Weights of a small transformer language model: 19 layers, no position embeddings.
Each number is 500 + 25 x the weight over its row's rms, rounded and kept within 0 to 999. Layers, rows and columns count from 0. Numbers have three digits each. The size before them is the row's rms in percent of the matrix's.

# down: layer 10 MLP down (transposed), 512x128, rms 0.368, rows 236-260, columns 0-127
# up: layer 10 MLP up, 512x128, rms 0.342, rows 237-260, columns 0-127
down236 102:498510495513532487466508477489486524498482456465509461481525490497469500486511513516541554489447500504486506487491491468465555489464533527544512497472483494481484506500499526528488473530455557494518473494508470452482504459520520513500506482458475540484494524455468478525559520514454468493477492503499513513492464503538513527510483491521500438500523496523497480463503531485495519502464
up237 105:506485490514505526497464495497526480532518526484511505529511484427544528471560531503480464458496500471534510492559489479530516500496520503508506461474468517497477511521525502546494503541519529479520494505504455496512516503486558502533518538489521501520509474509496436467487501529481466485507487486527515514507529530500503485497483524462467520500488517459495505453453505534518503544520
down237 090:464508466458471466500507492511513500485496503478474463489525506499471490456471479475445476505507520488490461514470469476503434546494456512480537512519551485507495475504546504552498514512484489488491501445457532489496537461514471490519499487506508507540435476510490546503507500462521503483535470541505489485503484501485532459516535509490509518516525499533537490480486492480521503488492
up238 117:539479529497504518493513503482497485522507513468517533486487523545553566505508508531513498503504490481510543510527528518571475500513404476493479450507527510480493522511553500502509479497531503512522484498531532479544501485502482477503505449492492499504483441546523501468535509488482491510484486503522489530440511469477487508515510491480490506508478476516481506452503515507497498523477
down238 117:532479481486496505481510485533512508491501503471518509469501498479473540465494493549492539473525545528530505488491506506526535523546439505520522479460481539470449517459483491483507482519476515480540488491511510514499515524462486445483519453531504508517509503555497529526557545487518469502491444475504498513469558516510495481483489516477504508465526527474491510476508515479498489506521
up239 098:459480477521476494511456494539486481511503504453475474506486552499527504482483485448523412517499513499507476514509497541513505515553516511519489460510503466487462498506539498485494457485482506472493475506511476478526546490492487573462507489501531553505524483506496532530521512491482491501481502496468506483532488497438517514518497441498511532475505524477501491489501496530471472503513
down239 102:512471477531521490498502532501530501491490518445504571498508514518512537513515522510473498487518545512500467470487557516476559525504495466542497508506504506480538533473495492437528473495468498471487520528509488526530495481488520480503476487534499514527506494472501518461504520471449453529481444480453478472502466504529472485462523487487487483502516491508529497458533499488474495515493
up240 100:470529490519497462486528498530460493488477507511481518467522527522506469508491496472491458480521492477506488517514515513542500496527547502504509537482459516522455504491532468496523531547475511512537446460509502545518477515522541509447497498463489503529459531486526481503517524472504463527471438503507494529504535530500469498462539505521502482550473526480497500519485504504488471491539
down240 097:499501482499459518526487512505534491481509512456492524533497471480486494528480559559459527506472489501511479526520510490481464468464451509508491458533507515500539463514514544507491474489522501520522523508503462490483520501497497468496522563509512494460504445470493511508459526473505527533505534547474461523547499477516497529530492520493524526496530516492492517500535517486550516480470
up241 105:504496507511513491536496500513535460492507502477507525529485448508519513478502509479504509522487494546479550442471483495496533530494516550526474513516507519503538494492501495493566504515428498542494484503520465529519525519547521478492517475508486501504479492520478518479509552513485461486452523499485493484505510535545530455478518486455518510508504479485481541477441537520521493514512
down241 080:472497481514477512484565518467475535529502570486488467522534480526524494463481478548536498470520492483501502478507520507487520457517484450498487487519493529481471510531501521512458510524512454523543481426491524459453493472499490509505484522499499485497535487492503483496468476483515542497513496483508517488489482466492472530480475504532505511513491496513518469546488465551512474483472
up242 094:530525486559491498544501483508496449484513491492528511495480546509553476488491509506510492525457518550524513516489522483518511509493523498515532485480489516502478435505473532495517475480437517537507552539478463525538470498530500490487487514511452533529517526546526526527508468472476536479514505498491504511460488479482495528516510496481511526484495481471512468513512470460472538525488
down242 103:474545504448509490472529488464488480479474538527537521523492537519494519523493477497565514514473486525533520497493513468497528508499510508497484530463501490488461496490523499482493505519522508549508496470505479514458517467509468505461519485541511549470551521506491477515486491478489520497499440505530502465458487463514490562517462554514517544484518469473505510477497503525483512523511
up243 108:486501500509497502466504527532490505480529543503566497552496537528540464474479486465524514498490538525494540526481514465483528532495488532511511498452480500501544478522483506495510494544513484526444499505534539480476528537563514501455494500509489531513468487521496495482504464483483503508463495492475497518493508494515515535495470517495486501486532482466514523488467471499570456524488
down243 084:503519438486526483494492456477487525534515521495507525489484452497559503506527542531554514473536526506480453494479492454486502512517493486454485496538496535486507446481506518507475465480495517462516460496530497511463493511498458492477506505542507492480540511499484488512537492507456511496476535490502523491481457504494476503514462517486493524513477531496541513511529478486475548447506
up244 097:503464495512488495515536494489511517517534495456504477502507468513537476486474495485474549543502515499480510524468503561497515493486450512492499531517480508487501469502557484535507520511476504502472535528516475481505524466543489498517493481449477484555506473518486451478514459494539482484500498523471469457564479495518522517486505519486483505461509465504486525538522509523491461493556
down244 103:515511455523514514517480529498443479488537499482460504474484504505493512491536511507475542527542540472456477491518488493535504462498529491478515535488489466524426516492495470460506506517501538465520510531463521501491502502457539505556494499504474506462512519529459473567503507507452495493491491521532482517460503517481502525478515478503510468498506480532527494457514510518522479505482
up245 095:474489502566479506520513546514505462504472525509524506476515465533497529474532489545501488505471539465525500479477490453542497521486505524449503505502502511526508511504467493481526493479510493506543499547501484455506520507507494489481490528488508449439505476558502519473502478475498534496528490484532534499502462500533489517525521489459447523476468526465498504519497485498478523504556
down245 091:481487505536547466489536568488489526513521510474468506482485440513489511543483486500497514483562519481526487490497494498526510523485490553502465566492482531483452484485493510508478508508507512506466470469488524532459518514510462526491523494503497499495531532531504504474529508536492519513468461460502458488465467535459495478501536536510506496477547483506506522522521498506497513495465
up246 104:483488509534503489460475474487506517493491499505514444525512532480463564512523493529517462541496520517550551488540482485493467536475523532517508463497479529516486501464495471491478529512507467528512500494470513498501532513516493507514519495432447479510459535504496467485492509526540512538478525503473467515488479491527464469499531480498461491465517492477499489489485506455508495463538
down246 089:526500503519555527478462548532530513532532476502507510489486482530493520493528499504563527509463504503505544485475518512506505509525518544497430524502516520511524504484539546518493508522541471542515511532519488523501516538504527506518512493500506547469530514529513474505529530520476493469492509533521477466480537509539525500533554480503519503522512531510488506505498510449538483483469
up247 091:491476508488542492478529534488479511527510503489488487487506513515450464499503503509469486474488501503532512465535468443525467510550482450521465512488512482469485460501470503512490547510483466504487488476513491535544529537519524538526451524578491515506476484543525525453502532501522488490491522488510511484495498488500502503457517493466518495488509515489535456532483487501505508547541
down247 099:529541477504463486521461478522480479517475474504476498501488520493478514523472503469505519535522499507510462539505485487493549480509525538476542509508505486498539502488516501503489503458482501486523522517507501494506471451478471503483515489456489506472471469511539496563532511574482564492539495485456469522495489491476478522521497493523482499534464474518485481506538571527494491480510
up248 104:455525528493497513474483543490516482509473512489529510503499472532473503467513525522499518494492486533494489524545501508525536489509521535481526511471509524477512497515512538516515481501562491459513485513482465500470558501529498506498502502494493528469510487537450537463462465475519558508540477537462471525464508490538488498459531495540512466510493555514506512447490475490529494505503
down248 114:466547494559502504511520538452454515524517483519502528448503479524515500542539491518527512501499463471488476462526501457510524504525497533499481474491508446519508465502516527509541460472492517502515510503483514445491495474490496514501473527488522497520488487460490493504543443510479523530517524500490498459468459456529481495503504499535500468491502482486529540469510516495498479519552
up249 094:529518505526479549506516504509523571506473497491504523504450510507471507493489510471550528495524500524502518504490489425481523539446473538505532519509447508489542480443486499525523453493515507502503508491442470464489476529491528521477501532522524467494499472516485514518492552494519523525524508513491495501510514521528469510519499515502505492509498537519489489476462527477547469493494
down249 083:504483519477502510488515476513551530522502516480538489502523519518495501483459491490536484506497516465523506500487469501496478497479503538499477487454487538495496449483547511501445480515513508501510505456473468470490523499521512524529467452536533445511480479460533552510460544527476507483534537518486535495514507445516482495517505523544518499487493516485500492518493538508559473508534
up250 101:541508504522513444508485457482495498488485540513505484513520539493495542475481500448558533461516516469479510537491494490494477535490516517476525537477513499456513459474504499516460498502476479497495426450523519503512481502528472451514513466552492498541466496471532502520488504512518504513484494475515475517533489515473501490504502482549494511477505496519517497490491532435474487475480
down250 088:487484502507493542512537552500517490568521488488517517481523485501493465495508501529446483567464482534527511453532519518507534496496501500501484454577503493557487519535496504498504509498508483515495539495486524486481523487475524553516495509487498496504511525490489486485494486477494514472536524547486532506468504489563477510526507494469495462503501530492456501526504468493513508551514
up251 099:515501478487539486479485482473489470495527488453498492539559486458521493485506482494496524511496461464502491547484518523453518488472512486506497433513514530516474507551453471499468460495479511507517520514515517519507547508461526496516541478488492529522479506496485489476498518488514517454478515537541532462463510513529488496477484528501486489481486462544470499471534551493515498457515
down251 099:506477547489525491526485509520503486452519499526498538488547449482514461484480521539479525492509452470507511523485500494474479485474502485517481515518486505522500493514503466494475465473473464499520479481518477502501469494471516497541565524473520491497474535497525481495507541524513476501442505418511495508505487454506522496553493518552542490518500538505494489517505521476490493539530
up252 096:546511507486504543483488502431458527494486493522455519501509487516485501500512492511503464496538536536515518501496524501497520471503527491502493461493501492502520518502497490506455522424508469478453499456467510517509505532538535554507478467456507515495486501498462547502517498501503464506481530506487477488444555520493493479492486511476509516486471548493487450517477486481468474521535
down252 091:498498530456435505482480531523490477486495509506492464487486492481519500493502521487505489497478492539540481499469517457447500490506502518516504531517452550487504507454487469493443515546494452532533502498527483496488545516482481522522490548469518463488459489512504518501492529464478525509480498488512500525521508534518534511525490461472511530499523482491505497559501459551459523505485
up253 097:478553521539476536522500512510483478572523506547551541464537515478558501500495463434539484457479532507474470520499493533471484513497513517480525470516479469477499523488524490471507499508506533507515506530494489469509498509482492498519500497492498491519489465508539521537480533499495534523509519479464485499512506518526538497506502523470476525484447464465527498509504465470508499530487
down253 085:501485541514542492507512520490447499579486521526501541487486517451500475471488481555487482462543488508496461483525487538541492506504535489478494517484514470523490491508508507510516518467490434510544483465475461455526527508476463503515513463478471514510445495507514492481482509506505505478498524517490465507468496460472533500512505528524465497502506496492494551484510481489525493484460
up254 105:450481464485500534531515531491522554490489544514505470466484530517516533499557494503518485520504468505480525461509474462468508475488499503502478517501473524530474488501476519509496487486479527488489491493510529527484511527484499528527503552509467492492481498518534535490478512459519467475505511481563441556477513505507518515443513451465507517496473546521502504490467501479494524497538
down254 095:513497478506519535480486478509523497519490481514522464442524476527492478510526558510462464500534502504447525493529527504475515494491547521485514534500510510504524490484518511483512499460469520490493549529470477527463507511521506547503470494460505493497523493439470469493479495512522476483542517515508502554493512459488543508505465496542543482493460468514530504544480471488462508489514
up255 101:531522541504499497495456520520546503512487470488446499456485478496500491507518497487506493498486499514463536493516449505492526505458471491477503512478426482483498507503500472522474420539493519517507478492521492498503531474506468526497487521520491516472510542509474507479488472527499461524541496569522500499541525512510566537451477509537501525469506500485488503495515503521492481502470
down255 106:543490529486479507532475528556531570504509513480477487507495536524464549510478453502504489445507514461484496516524533520500542494516454503511504476493502495486520457495520476516489495529541516484506509546546488504499469456504480500480439506493469522552498499538489527481507536489485431516501513487524496507527514486499515509482481505533485505472521503504499477506496523530472514538486
up256 097:482551485525457542485543500487507467439497490495509497526509485458498465460477495511507478522427503528520488532496508472455531542526489484499467527511495479520505499513491520476495516534484461487476457465485514475525514515529500519503526456543502526488496511529503438493530524507523479477497459491515526498497471504510456514520506490501517531556488473495503529512464496487509540516490
down256 084:531496523472527473505504494486530471488501511509511500500523463519499487485520521503489519425516460491493489460469483468540504503475510518527514550508546461435486499511507492517519449499505496527512518524494440516492524523522499459480497551467527479503515480501490539482451498491488452536496514460495468496466479508493551492469478506521483475492532545513520533510482503507481461500515
up257 097:524520575458512504508540542491517504522487475511499485493510494514510499545546532501471525501496558477472459533526472524507503521504506460503454535500449538514501488508509463463544481552488509444491510510543532511500512533529472499513460503517504459493476525499479494527529502537510506513532507511522494544506470474475485487482482485526532493462477492524528504480488489512500484502499
down257 101:549508527504486512517508524512487483456494517493464444519454463487522491515552504488524508528497510486476481511545545501529502494481472500495493488447490484523484489459452521544472503530488495513478491511495575511485505476531517538497518514497503509448549514488422479505502517448510462510476493476519519500512500516502484468456502533527533494506493503495513526515497504525509500507468
up258 099:501481486476533512529476525507524511474495504501520503485525484498491487533495481516477495477548558512463515520506460509449523493505515507529510477475511509535469538497484460484478494500508535487509492526489575489507485494493519493490513486473525503532511533527481510483540469442518539533463501515547498507461484495522504460499475451505500543512454514460516531467474484555517529523492
down258 090:522503526473520499555471492499501418483513484492536493464503490531504498523497497478474517504562542496493510537501484488453487491486523462515544498490515494502472472507500526458480511497494518473527487505502566461528495484549505526520533480464498469495500512504489524514540527485491552520464487518541487513496460472527510496516496498476539510541455495484496539517496505517533536499503
up259 098:507469503523490499525499506478534469557487478461523508511482470535518512527552504525498549482455450483503516542507481501508559477515462516481466511511491532488511499543468500582479495484496512508508535501516487533518499487485451543495503467488488483493500499503489477488494480437512488472531549509524487519462496533533527489498519515491507517520494455543475501518514491507499505532489
down259 101:491498493519467480481508461487478515490469483524488497498518519521482517491472459506540505462509561548482473542462523516491522477508474520534526544527535528493510514497461501476473450527525497448491516487517505479516487483475489505471530518538467506532473518520538495490526521533523570519492521545491482472527548507484488523527488507477493505491491542478541498456467494488498498499517
up260 099:495505503557544505531545512528496531500520470514502513514473540508522435471505454439453542534539510490487485494503454526523530480485480493530479502501501533446510515554560509541502502501497492509493501482490505516516484510501516528469492527485508489506514481502503516511457479477472493492487492505477502478506477499446470545513528497493527524510509488483465483472469483499466508450514
down260 104:469492502516521476504558535489533544475484484515501516493481456553542513485533522495481470515460471490542432521479495538502501496451495507530534511517516551512505534516507505499507501526554482468485522525495532508518500440507503519491460499470480493479504473492516505481506488487508447470507507528486523510499498445484509521527534499508529503488513491529506500515442472516541498518495